Weights of a small transformer language model.
Size: 13 layers, width 96, 3 heads of 32 (1 for keys and values), vocabulary 4096.
Architecture: RMSNorm before and after each block, rotary positions, no biases in attention or MLP.
Training: a variant of Muon for these matrices, 126M tokens, 7901 steps.
Each number is 500 + 50 x the weight over the matrix's rms, rounded and kept within 0 to 999. Layers, rows and columns count from 0. Numbers have three digits each.

# q: layer 7 attention query, 96x96, rms 0.191, rows 19-31,50-63,82-95, columns 32-63
# k: layer 7 attention key, 32x96, rms 0.184, rows 18-31, columns 32-63
# v: layer 7 attention value, 32x96, rms 0.303, rows 0-31, columns 32-63
# o: layer 7 attention output (transposed), 96x96, rms 0.729, rows 0-95, columns 32-63
# gate: layer 7 MLP gate, 192x96, rms 0.282, rows 0-58, columns 32-63
# up: layer 7 MLP up, 192x96, rms 0.308, rows 0-58, columns 32-63
# down: layer 7 MLP down (transposed), 192x96, rms 0.187, rows 0-58, columns 32-63
q50:449465572542518429464448477521634477555533444501466626394542431524510451503578398576507476528516
q82:582455503501497424501574479479618489514559590414423493547476517499496448512522501558413517445540
k18:530528524519435541493513519488452486507472457472517517496505490514479502524511490438440501495494
q19:522488515498477471489503507490510489512510491515525501495492524491497509503494509501495508467503
q51:498445570426600507437556543587498427549528268536451476491472565415499435498589512536381469562604
q83:501527545556523461490525404555488440587481385525525510429534624429480431507503520507481493464510
k19:452470482548518490537523481505487542520488504508509517561440539466451541497522487503479529540557
q20:520475489505513481514520513495474511493482520487494452501513473498483490508496505537528515496515
q52:466460548474534360540405526543452502558536529572497683449477412584439590470331492407563553449589
q84:517589605537442395499501525464508491539478587500462556518499470518536517473509609408503540459486
k20:468535482527465516466523545498495509465543469483467541470542486556524540465459502481462482472529
q21:494494487513527476507505523493481511498499524495480486497486493501500486518496506511514528509511
q53:542493462413485515490501562474499561465499579449415432584428403588506478443455541519485535489544
q85:382502532573564533447517513491480510586544484429369438484571313444520343426528435561476419536550
k21:482476490430458497471521520491499520452509480473483427549526484567490457446468507497504496471490
q22:531516497484506524489524487470490526523516518477507550491511532487502516513503519489504479530516
q54:508470442471449495529521653539486489474509542449432440494464493480498470532510551521588527520394
q86:541477398455482486494529462451491477407588466432409347485508525400483520617499598539462566571438
k22:508500494482477538515524525460519500476467431470507437529510486476511554567567509557506485506491
q23:523512519470509490565464545560456464476534496513533504502477559486504403477469505484443536473521
q55:432517542494503449463495507508442547490471494538511547485553562549540526415465526465479438480494
q87:417415489507557487502461556525490458509496547488442474476545420476509406409465513537482467517472
k23:535476462493509463487539529515455510491524504527532469529448467516516512442480525498587519499508
q24:540549480508507427520336552589414528495555492479563511500499576486470370486566573516399552506539
q56:504515545481481444536473505419481523510523496493502629466562524522505530517491512473501514514491
q88:496502475481544564480542488447420472477462470463479413497463524536524569525486504436549524507523
k24:522569434462430511468507498447486451456550504545414531486526541521494564495552516485503469480548
q25:474508435578547471419528499442464529504458501516446445501480436504468541529510478479550535546495
q57:482563502463501445506490521414436519557512514515529483550536477537507549467489493411550497488570
q89:440461405468572509475448487463479495495456449498537480527464524645505602462503382387530490437525
k25:377469497549581467448441469452587498526443503482456587433503520466530478536501428483468513465489
q26:443421577453460597553695398442581423524486504533494445532467402467588583502398372552613338519450
q58:474431492523460506542526430521507458469494482527481512440474471485472566490471453502490530426503
q90:515529499443464423475548432426460475403512455502474538475459491508478531480458466506515505486498
k26:584406591585622489442565430516515487586504553584564426470391316467505462451412470530589540487478
q27:519474462462553497573463425611631607584411474449533584513561492433642402472475538559479513574422
q59:473469477476481493544476473552565455512488470533488543396512479469488478434505528453451527460475
q91:499480464518490502522502517542509496439478492489509510458549474469511533476485492482489497500513
k27:438573384502499495462479545533513637533528451523537517491667460463545486503437409479476407417519
q28:526672547581369476534419485425606573459467449663510377558396578528655467591677357515537534501486
q60:482556485527547461466517517493514520506489503530497478476489524512495491462524494487524502515488
q92:538490475509471440497505478528530541466507517488485552543491521512516503504531529471470490455494
k28:624499515448484411287586585534460563640312517586470485583543561560548525543552521471630412601511
q29:391405600624446580347597584516622452496450465491397480643446575438509412413547316396671474534552
q61:469496557490584532447531531488497501540524507462477463542444562461506510498488523526503508516496
q93:506539557528529459436498578522508527592523525477469510492498510525494532503482538468500522543480
k29:464493798459523419397501554568489488318495487454556467485498407468378453452565529468538406449708
q30:577560327476500481450432462355542517542502492510558602599470441572379481501321643547440229537624
q62:530543492462579465498527506472510518541501483497480513563462567485479535482462516511510473519524
q94:518529497503491471474487517442501523509484517440518495512461541523510517550505510540522523512447
k30:548585459470512489325454472512492518383488508419470538702606507478516628504462490528558495603521
q31:352523476447490609344451435598380431673516540556417434452520546443366362593564617469389370533525
q63:473444492471458458493457460563549418461538376538480464486524423425506411492518540522442497463475
q95:439493483530428544467489472590473478489494504560433497455542417478463432530509507473495495470512
k31:506538539450521468581444345576440511384465528586380516521541483517508498460605414455546408486565
v0:517467463478487488453513480445420544501545568537465472502507465514437490460512484488484456482490
o0:459568483557443568483459428340438568532567645470530612612491474539489611462587488440459368492533
o32:508476478502531489511487518541546511529503479489483516505494511477506460482431480526522538466482
o64:478514459447499426556539520513513495461489457538479512436535545488501468521481510507517551461456
v1:456471512406406385483562519565445517478476473566516482502508480572514500415511534534425544504511
o1:462463539433490384529571595453385521467468449589468429534469527597593499337514586498547559531549
o33:506531473546505523498438443476528530506450509442459511484528521504484503522477502517501475574485
o65:495476493560509523506486467528557486492564528507471552437532510487503423527455449503495534415496
v2:454518441471473547464597464560517465475515491515483536525501528429528458625502544593537540465500
o2:467536535506503524572628468524531491526480477460417471499488535451444548666439615528587487525428
o34:565496510465501490532410511490477508476506486531479511512491502540534473527566478486438492544476
o66:461473451470536462505473482536491494512493487514538551469503539484440528464452484520467491485531
v3:519491453534540523457489506506530548547501525526448397508538458414548454434521488525559481454514
o3:453489480618557560475496597566531565531538519457493468630479454415495495442513422425519377409493
o35:513532518427495542500564502469516487457486523549543481447512519467534485482464541463513497534490
o67:494458542461498487511493407518548507466502497524536476470494529483516441514518568569501577503504
v4:533465460528466594566669472547539486439501528588472517430505463528461425488493503497554439564496
o4:452509446523480570543705535563554490512533564545580551430411463427578452452489569472526472572405
o36:518521536561544478455491472442454509473507472498475470525469527528445549535474509521440552475556
o68:444470465505509447607470482438524526482435498493502530495533467484489435478495507516487483449473
v5:455433559568560529515487408482532476558568502529587495497595561470530487555544466498443464466520
o5:463495529534486541588555476442507399477558406540540596531530583442562409560492427448467548450523
o37:499530438451513529430567451515521515435475526445491486480575475455493471546536588529495511517475
o69:470505526504486489452457607566460473503449496529481452533467452482475528492559536516525491554489
v6:416543510479446575519506522450510494456462517536495556355467557475503480527543423548476521534462
o6:497601459505563543543541605361428490552421470508550558397405574456584548474518476446499482538528
o38:500462462500453451609487509503533456412553486483472425546530475488500427492525567544498504501486
o70:476434546552484539383491508505485516540494501509491516528529511487514549512509462485513494445525
v7:622481526470556558457473540562516516480453450546475535537489499415523494596431553589542541483494
o7:581581551433574524438507523530519509545482516480421557530566435500472520604408534506562523424322
o39:521443433576479446485512444554481523445557505437520491553499570492458480525502496487468465491555
o71:443411439533483510612494427514490472464492522520486545461460453482507463455512505456434504434535
v8:489421520504560435490516501520490404567552464453547466546536569588571524528457504514477531507533
o8:653425577503570413460614567510533459554621525491491443640475557521561510485579653591356498533429
o40:480501515547461560454500518504483504522473490565544487473491437494432556499397429504571513558539
o72:435528501522486452446470471562460518517513475560489502501542481521468496481498488404537504473525
v9:504545518465632363550585547452567502533563499510542495595516517553455512421553465461580499405513
o9:499589459568529474472531473471643421428502507448542471519616559517506469479446491486515511421584
o41:439518512486496508501493507559411590539502460467530557537475491550514559485512441497469421474496
o73:528530618430485591466487508469465487566547461502488499514511515485531580526532516520510463531486
v10:450416523437549555481568534642522577508510452467495524491484504510483537556549542478514517466542
o10:546486533445544533533602423564489577491537492542479528491446551625432572519424618374461579385496
o42:461521523479473433566390458462504455524501491523539517456520526494491469508492445550478450502525
o74:496464499483481462474475553570488487429421492535494472496481435517535494473455452481512514540566
v11:459370548469459523448535462447462506529530587524529507550455606438466621560442568429575472490500
o11:469463627493512619439530518510423479563517535546479513519465575488528582529554634514465596381548
o43:513562563499522510433439491502462537565514466501485475514552520565524517439594473525586422563522
o75:504503546448496521443492529466477545466514462513531496530487519509533490487456469533535487556511
v12:461465531457582437516512439433488626529526540519477433537447504594491473598506500554498461500558
o12:444520518502511415530604386493489578515685522527577510527436468534581473564432558551546533474521
o44:542520505511501493441462562537477472508460452432420510516532539536519497510508502468468510547495
o76:540520620445471494394469529503474488529506519538475458527535484508518524480547478432517519547494
v13:519413457491530454474627529511498564459523567558473453440413564466551503392473502495431466503478
o13:465445569524548475547711443482536525478499504555540455528486555432628514370445475409461343473436
o45:470548442485498546489452499514475574502463466488498514458551528467551531532529486540577522502542
o77:505505384514512443556502455574484458464486437466477486500449549497410495589499508486520550493539
v14:531436522476513529570527496524521453486526499558491559459530399465530551586548514462540547462539
o14:545527454489441458564526469470591422443472498588551513448526416449453488558472595562458618480518
o46:472503482506548458554523494533490541472490516466496495545496516584532471492495515515489452533384
o78:468449415530550510435444471493471572535472479450458540556544463478454446474460473542471447505527
v15:537515489469431419459474485460538352461384505512480523523468458536513421495493530516414522520592
o15:565503679513534421559531445515532428538328551504511411589537515579510457587512495398364518591508
o47:462558578492511501440497477529439494563592506522545519530493473508520561484480507499542529499482
o79:513496450448494543526531543427548538443545544473504522445522475496479439501453507590525466477476
v16:494530510501429472518493437600450483438487530522499419486505484503530450517479401472391447405551
o16:540555477384467540580455370653430538533511509605532418577400441517515455612486361402351373493477
o48:509440505534568524431511482509568492470475504477504518419539560436506537460539530505527506464546
o80:475489548434502529413481536454514524509563480494541499468502502519517538456526504519555532538513
v17:503513484448621518476432476566481444487491468584580457582511542430513499522517517497504546525544
o17:413615559369630485459434548606410524511616515477620508618527585550464568608500463465534551536606
o49:511497563527455466598534523550516468568435461473508469436509466520575594468546476511506525488536
o81:521449387584450481590491477484535481518497498476506473473481409444493415465503493544493465550430
v18:424427440426546592504501505539531461467471508556505542506505454467534513608603485565486395426477
o18:547400389440534555630482440615509368415521438553501577501423442506494567454650594477463456415459
o50:479574528546458491565506507471476476480489515541491418527517474489500474538466439556529545564548
o82:481505485489502502568529478445500528492522523493560504458518482479543496547442477498505506498544
v19:434522485493463478502552386512588520562440514503626463489484514633493401593489500437556495509527
o19:455444489407419379426507541494570501452498476544539496364533389603597341564400588419445558507489
o51:546506555544529533459462475464442486574576486468517493532551513466525547479545537525505433508570
o83:491465465527477515544538478515495500458503499502489506526483534476449497492508481545465464486491
v20:391519515557506538473512501426452599481509524555468687530510486540494470436577461461416454552507
o20:499454416605486388592619499469498445472471433621427640493478516506410526482510501488418594485461
o52:529566574452484514423485529566506540521545484428565456488504471530511567537477517492589434504526
o84:547477589489481533424522531461506495559546519508502417519512538523533527465574516504495542518498
v21:530472521486555432517426458501527482558568503419515479423415530463484444479455516487521438585524
o21:584426529613537475385470532425552563520548489443634402524523362481504436470576505565477420558471
o53:466501511435479511467537494551500512494563545523467493491511532463485543536475490574504489499525
o85:536542568475467517511554517477497500541541508520472525523523541526489526563536493481460570503463
v22:505448522516546538419460465436541532464469551475524480383525548582499528538518430521454426499440
o22:645428538401541559669365430401496484552458517477473586397389570576575547542439431483514512556422
o54:444533593542503498461523540519462532468534530502509453570529489505519565490467522501536494524545
o86:484489468496526453472505485547505496505423460514465453545555495463459468491526563469474537493529
v23:437474534454423420520434494530457520576587522450550592544510495543542526426572410539495510581520
o23:402339540489444528409522450564565456577542411389594569490522497552517462404423362473397535540446
o55:556542507517514485509418467472431567509462492581516500574511475478467531452436461518503437496518
o87:487502544500511480491436536542461498478466501581486433503480511497504478512532527451550535458472
v24:493546518426607445495473532538496468523480577477499533521478445420527482568535475510413476428471
o24:463487434430487430555411517533517463457493485501459483499445498341552517457452463529476421448360
o56:450561481515481477516442454482522516533520477433514529527533516546459528551521494474527498506595
o88:464460535541506520455521501513508546510499457495457523454538492571486512444455498496525522495592
v25:441486536571536432446433490533526456532516602469515556457502580529529490461501496545621549493453
o25:535482565548582394433406550567539505683451510508500504369418504481472597466570413401637402378498
o57:453544449486494579521539500459475513436489457482434536566575518507528502524534562493488467562449
o89:507560504552477498543428510476488475446447519470475531517503483513437515520461494469480462533514
v26:532534566527534488483451475372454488486504551556573597501452565609494480569483486471459587567521
o26:430504490493473486555465483393461455466490458614545490490506507558451503661527530448414510569391
o58:525461509512498483515576473509527472481469522476489473479542512447553524495541476517497497444581
o90:493475546519490522399483611512460582512410504438514497554518496531484481450478499530526442555554
v27:481528514477487478500437432504648512502515572520485495480556493538484505534456588599468492514537
o27:481613562499581487454471467384567517477498481439417533488508461554465431441555538476512372571532
o59:522459503512505503561528508577501509475458472525468465523476537504494537562570534569471527471488
o91:539473451462456510421494553551438490514463463547580481507455477475575552514503462454538526474508
v28:596516484512479485529490420488474515512546470498371450533438508580532549511531496646482424411524
o28:557566570634469537497521499450452391556603350481494584501437591535542510538580507609514447373494
o60:482481519426481477516515529479534447493446530462490508456478441494461563492491528438561492515535
o92:432419464525500469502539491498534500478437552545557570473515488478443498463438468427478552507540
v29:512571497498454423517568522595460456470475501481422410474571545400423516551505481473471525462497
o29:526447522585495379441497443422489482469486541468540502480570505480612578607509520476399571426604
o61:497499423485500435591503519485550527505500471514513543455465523492528448458500454485544449474469
o93:563466422444461494581522504502541489508496490490477533498453502562472492475480511537499509524435
v30:556400459508450562467564482489571513500453486533532506529537485459403487454511487488421561479430
o30:501491461468514546604521539446558560573536547544506575546594560461417404558590475410403534539523
o62:470589449538503472393455471518470472527569470500548478467445485475463549515427483566569475452460
o94:449486501537499480494477441534522476489507473487431469516510422496592492485521482495538512481549
v31:562609536496630446534472564458508542466520568496428488498557562531539460504486539391521499490473
o31:419530503473554418509446579476541483342390488489454553466600328461620504481390596469520401455464
o63:554537530545470526454505401559515507563588526542519501501473533502469570443526501468486534500530
o95:469517636496514538408474489462444518627515464501481453524482529544500556487539488532548531572514
gate0:506487545476501482492457460430510518429496458401446523513429510413466439488496453589463506571514
up0:475492508644470540530496582573493524563576504580464486472452527533558552541567516550507590453481
down0:481469509472508400493472591450436520457516497550478550427526526559600538507508536492600527462557
gate1:503529544538554575423475496541584404487555529554482489442479515537496447451484471541490549544538
up1:496528422501512519554556572490466490543525449585500502434532504371622527533473484521513483540572
down1:440431470492493435463510556517488536404483549519420429385463448492493516510580490528424505565502
gate2:423444478558423486566465475520565467454463458482430451541481537474459580584509674576606419497469
up2:431443520548490525521569458481435607518473472496386504577509468509467421442496496461489463611440
down2:494465566565376435467442496430598460481450564462527423564472562513548608486447542523602558500512
gate3:466391478493490419545432568451505511523533472455461469475457561599524548525476534471553509323478
up3:521511540571458513375479541503503464468473618423519474507481486473606514492488567491554501522439
down3:517477495539505473547457494427535413487446412461474528550470495435431555467431499498511502393497
gate4:618476492570459469503469474555546453557655533469486526580491490488469390540502547639528467518520
up4:503535445562511499463470461511534510475544553513390528451468477500499553581508480527482508527477
down4:436481457441470470644547529435450514441491494562551510499500520533428517455422541423473525467492
gate5:582502445398548477473550480566544424548519450551502453593534507509530498616522586591409411459463
up5:412489508517541543532515490499535542513486462445545480554468520516532448580476498490457474506451
down5:547475543537402483485528559571502407616515438474495451503492531420567395448469537479504444439480
gate6:433485581538518487454429408462559580524456460527436579533477476460548531607506404465495514461465
up6:446559455550432477517446469536528515450502530492433424592528456438482471571553470566455513506388
down6:559488456433543543628511494497610513536456472552490536481454460428462490508438466433531487534413
gate7:494492514446450570704530578454432527525509477548506522493473496539413507455517560463510494517339
up7:470544429493469516649508507410534497458545460601537544475504488583532546501496460498497549499494
down7:504541520502497477450508436590536500447510562510550454557521480438500493511484470458506467548565
gate8:464503547486481501576568453462507477521393490447501493543621605521495544518455530503498420479460
up8:409541494558621537598511425491486461485454553519449420457550538509405548495420514474504451507494
down8:516489528542435484523578563539509426480449463537560543617496517467480507475525537466501456507495
gate9:565498471628489475553453462641511456463447540514488512501498596452476560477463498508532500546508
up9:443422508514511592535518497482597517454479588429501466525546520561546506483501501536556515505579
down9:507627518477506475499528498522514471484511523462472462574511536477482551494459478579481422521419
gate10:551481475524569496483434547406496513458506487484427468531418447485470531481462570469472406509507
up10:495571598485459539514504395489570530563544469516493526486464504554446506551450583590471443438411
down10:464611581466485479505514530487497509587448465416561522514466505493517510465388530441506458518510
gate11:524451460521535468575424408570514487482376488563466472514556451520405509399413446515541449461514
up11:626443494487478434524450491526630529536426431484504530544472511517370475475398496597582541485507
down11:561589486571461520452562554426551502428472538421521553439581589537518485555509466575481501520514
gate12:483444526464483464507615585457487499507581540566395483420519472501544447474481509493407407525564
up12:531468557554458530554474466531512538576532502477423542524551399472467547472468493477483410459589
down12:461445537555514491434543500501490598518581502464431454511524585569569418578536501504483483594539
gate13:460442548450541510445517523545478493366485565443410472446443470455445524504536521486458501473481
up13:563487434469512454481501505480442515510479549548546418559379495496486416509432440520579525486498
down13:512528533458527544431507470525405454537451469617486568479388510526530469543463548482477448508408
gate14:485476480572512495453488537559563555507523453490501449440401479513488433464554465467452493502535
up14:591585482571635519516625484497516442570447435561515489547492516548569451508486480434468451459497
down14:484481408501453583575567547488514535502503566515523557419503494510457451520531503544571543464471
gate15:574471484493428473540594607503486337518382489514481441545439532617433462440484526512532540454451
up15:387483532414522574455500457465462531484603393517535611512539496477529593508458519479484515519459
down15:544480535517559429459536501527637483542468468507425442458486485500496482539486602534402617499516
gate16:528451477556494502507520418542460485590463545480415434582528522464454375514528501501488562541425
up16:431563519388445443568569417504546412549568567521539504455499544508517501460424530499418465615515
down16:520490480434407520529483425524472585375515549605498500546502534489437467510540581497531551473472
gate17:505443502488484523512489538423487539456473503478511575469497483494549532516519461466476551485567
up17:556577558525465542432429573462506407421503454529449460533541538551453561427519506497538540409505
down17:455454412568489515464508496433602485548452519475588464594602452461467517545561502420492535441463
gate18:532445507469513448477493326461552463563498479464500504432535451485458464525504469535471611392538
up18:470487581509485528509466525529574428408443498557510540474530426507498523561477534565453514455613
down18:483546551530516424465391513509492545572550514500529464473483480513652543577417468480536536512517
gate19:549426442458447447485455452570484525505461508434539426530486501413525471476484546484535479453500
up19:513484420579435523476486472468519517539479499448493540602540449510501529464485482511446483463500
down19:443508551449490452565507517459552433556468524513529537492445558504434432453522441494485488497499
gate20:574355523464493543611468491662547526455494460524537590551523573516554559552496509570593467511514
up20:436548434469616514586503485512499456454410416454549516494573465523599532542461551420428415557519
down20:460504497484402475625516431392511436515484620465512498429445486571399467577442546447498532485480
gate21:543488570410494541489404527462496492531498486536529488477522468461502507507454510483424485421488
up21:448541513529539387532501406488594406586483536454547464574527555501489485522489490511549537519426
down21:487404497462510481521511580554516404456492507524457491566456484509454498523407551521578558514520
gate22:475512500480494516463386499520533502465542568545438475469433524544541446447505507534518427470540
up22:424461498521584524463575469459438552574550481452458491487471444593505545446548576434506451487521
down22:493455479501559458406549530553561494487534441457446478474436414415568468479557428527516448441534
gate23:611539565611537406483442509488481414543487500386457480446487535496483466582531387526438567476502
up23:494489434537579441518513414473439443469556462521422447492509499602477432407457460514499428622472
down23:451505599457432514527515459494500452595483492485475461426541542497417580533517606486512548559516
gate24:521516601468615563467603522447551541549507569583538565532395523607426495395543458418359494461422
up24:510509470512598518512502448550497506499514509537485488585469516570622351498493517544533486482528
down24:533595469536545520527505504503455531538525443502470536462405552540464569533481513458553526387614
gate25:519523461531447532589534560471484445539560507554536548491439586367494598399488449454490506497581
up25:506502493455549481422488441499496425515374546483531461521600545504568415457450606480456453460508
down25:518537523579459465412492468561609516476465437476550459404501487507399580488465461525511460539517
gate26:467476441464500545480532553410469504607525520496502554571505405498506488520525463574498462470507
up26:529503501564446477452487450604522559525439476505451490505486454503537418450549532420592531440535
down26:501571533483409505585397449441502563478578498537465523417562553554446495530475481440434525505460
gate27:530426505477535475464529489498480444452548498460519526525518473580540507501470437541438506418578
up27:567552560477474521542515436472490509488511545511524405530505531457503497579492494479492489529498
down27:510564500440515492489483447540536438518494522425399498430487420535542435492508403497397545456591
gate28:456525487545466449484469465468421432474463482490542407599574558523526477485434603517529531428421
up28:488451430437485561506448523424559409525596505524477513461496496411487440419480456526482444535569
down28:524460525611458458512494494455577483520554418487530484551560502430471484540540537506413549504565
gate29:464475490577485480487558478537404499490468541534562482517545504415467565497503512446527487611424
up29:637499507520496393504387535569516484465486503514519529452401524512497529569471509430511439477461
down29:464563512453531472543479555574528552517538526485551475492428572551551539415493491587520463482496
gate30:586504491511535497527499444586542500506543500406459461381534550493419502564427458484390406555584
up30:520527520506426520507581441545635609568500469530497450565499476532521502439501549506491546466431
down30:395460534518485504451422539458542516544514481451459520496506466425576647425532482563589526427606
gate31:490428556559549582473454508502499468530436482485462608455547506478492477461513518492460454626393
up31:513505494480439486555509541406518488440496537531545569464593482458422479406459621465548524592541
down31:435497576501590382471472481534490561579472476471441489417500595536507497449452504531561556545433
gate32:472459519488528432448458504498431408446444596493525485526537569408519501553427449416528591525476
up32:526498478457506535502495500476464456486492533511525475464486490586389492532440544525430552518488
down32:401495458495452461413481545514586517418509525525506520409420493421588499464477522534538482533488
gate33:458512497394503446489435371621471479524548512517469441438552511489439478426505504500431441473551
up33:542524433492578525523517578480497412477519519484495500550475526531534556490429457456446527495433
down33:535412403562450381495551541442607564501505581541407426467490518451469529463516529458465447541426
gate34:362510497500506524574580511531461559483589556497496470473438482440541535487407526465540492485481
up34:548432493488487474430511504484564542475439493529545468454531508460514474543491390524426453484493
down34:487439491544506496473541544549459547504510507473507526469448464487491485491536472528569466522464
gate35:524518488430498502520513514497456523448502479545549448545470487458529494567551539474548390468474
up35:520514428495507532553467406521535524513524519520537538402501457437479504495457437475507463488534
down35:495515406455458513396492506493500551484522541478539498543494551545476634534501467533551419513475
gate36:525465533588447491533503499511521553503474474548589492472487527536501474451556402602534511538548
up36:504555500453442516486459530480575522497522458554519499547524561598500524609484523417433474383440
down36:539484466532407560528475464562481485503535488553560465495387507595551542521453538538517594587614
gate37:505453458581617464426498496532502573501523460468405469416515402526540460476509459499470430447511
up37:546524430521531539531524539526522499513525445570494507422528477546534518457515513508507473372561
down37:511592481457502566477416474425563498526499537440486483558500498532549498528456447557539523476532
gate38:452399474543544483425476520451502553461503522423443491510529391528523416331510540441478470566549
up38:485466586485516447458581541564496428510489549443491397498556490465514496453471542474504491572356
down38:426519432439482513561481532560541522465556428383448481400470489554452473450485496559540595578509
gate39:489520508447482591464508514396496586460461406527501546492429563537465455410510421460468475610441
up39:556535435434628537496474552492565571558495558576413480381548515521501451576449535593495480496476
down39:538518458461598528441603587537518483497498462431384420452499461498537509432613507484559476567463
gate40:458481447479464539437513549425486416522478515481511484543481457467460517476499563487480541476506
up40:503574516482523559493472549496456528610495501438588459488445543527475437560518568468521519533467
down40:441473478444609443445576450502555508453445484516425484504481564514505522520470524541502518500445
gate41:541527445520495432515407454510537443512471500514469494409480511431484421479490495527534521525580
up41:448530485511475504498461476496492486487489475483497472417560535465480486465565493456514527554507
down41:504543524476597490427538518485505492452492496504527526586419499558527462491456557478464520578527
gate42:487491592526554553487473531478597458595464480530513508553480470441427569477477472450495579405624
up42:524454444455544540558522556513436530573614540412599513532459455482486509453504432558481567500438
down42:476592561506455573453519510458509458541412472478596571487463489479507514469502484518416550546453
gate43:615495550534516487561491498506613460580518540525522435503462494504526571426485462510480534511544
up43:555451519447580566439524503482426554607520566519476575529565470398546540589582456473544559477579
down43:499477560506487382456473494482420481471486408497541506552440505520518530528585534494424565443561
gate44:539539504527496442569547534536454512492592479542407551516571477505596475493554506548561471421441
up44:447424486486493342540550521470477515484427514486484526532494528491516541490430504482511439582507
down44:518553475500503508504462513541492456539542545598581535452513551405449578552566506504560587542523
gate45:481513560554419536465514489567458450526475543513462565472484546599472538501479563485541504483488
up45:493448505473477523544458561536496490551587434534547495443467569563505495381490513421485547552502
down45:469547583569475528410583455484487464525445474561564553445500469579406480589467535494555603484488
gate46:474562423573486574470459467440570448464531432538501464477426550423485491566488449548552425475586
up46:530519505437593460492547558515513560474586540501509495533476417508536510482663525557342497585497
down46:521429489513548473572492557450544486510506543485459531562445456584500450450527610457447453497464
gate47:595424524516524463425484390504558530553465473582539507490565611501455495434482468536491481454490
up47:448514444491459497545537515582539431467585494490556481420494385511527512551589502568585381491563
down47:433553548467471570521390525479455553423536494448602507455457487568492626540485406456532522598490
gate48:591511552453529561478403545498580397500487452494525504515451420542472487535413552530553498511475
up48:531501479404547565497554485503464408536508522516551601537538494516467558480492487538606402473434
down48:540459451426459470457565567441413552514468492481494583511490521411447451510501407580578524505569
gate49:505618447474533446493502505490488475511590486571587503457459460492499459570553532488418556500414
up49:603504468524474459461482383500519516558611527569485428554486518513553484460533509614519464449564
down49:453553511544549494491552481478493428493470455591534574542453514593451461552433467519484423474525
gate50:459464435524516468494447406572539435525529518463473467464591472488489560472522486593495577478541
up50:541482465486502491541494444538453523513562524558517531539620548457498463440498498451506572436516
down50:574451520498509559462489450501429519528574465519502518469529572591479569574514511633595548450547
gate51:517543508439533463492612573552521560446449591526591578432509473475561461567494489487534562479544
up51:531589476536456513473499448526557477529585492542468481422523529468523489481444479506432494434461
down51:555499484649492516461459584466513413517502520507523627478488536494536569526447472543477475536498
gate52:524498450401504543545477511471530556509444510502500487516499483613469515463425517453505418443527
up52:448461524421489471647544527478464434521469419486555395583538479526531556502439482528462575560618
down52:496550521448467461553488381519543507606626588482587523538513459533451452566469546494480436544424
gate53:489564517479498452488511488506504539485561512514510499511486393473510414558442584439431484493459
up53:485516489539512524489427401425527522467546420503463508532507448489438548488543548551420452562506
down53:387481512462563426474528587462535504424504568526478421512510525450447556432490542536460499524539
gate54:474472466447579432520487523431526482467518494536542485465471524462539456494532417500515631516490
up54:436474496534493492499441451460500557553531509533474621462486562489429441465484447452459542465531
down54:492459484500558458458549476489591524593474501415547532557458543408506560487517439509557504531501
gate55:502471416425539582629535474558514465515518585572459499501501563546528558476407529424540542484515
up55:567438510609600581549490495506456545505385440433449557486580519601544389471456487538571456483466
down55:497526591457445490436522582505484475426537496549521521482532412412563505506528496498466518505456
gate56:423556505470526454402520546484489509511430554535475453539530564524522490489501463518485478602474
up56:429517428548540488538514395498464403614378476478470479561486571427513516440621529445484520369529
down56:509469468479397535359551502499387544457429440478537592514511440514460574480468520554536507465592
gate57:474536443530524554608497447478476445477537496499495563479441491544475495542496466413528566391518
up57:528445537490487492468497452421478476471434544484521491554540601485538408423416470412545515445449
down57:510527487545508520441552587462426424500499432480541579455476506453538526471598544594495472494463
gate58:531417465430423400476498471491637453466466445481486372499496545582439575495585469544471478445474
up58:459449505483514569438516522540489497464462479441522458495513587494461573508571537511542481433458
down58:442517514443457491493563533528483453541485585467476466481429458422498440513534532599526532573510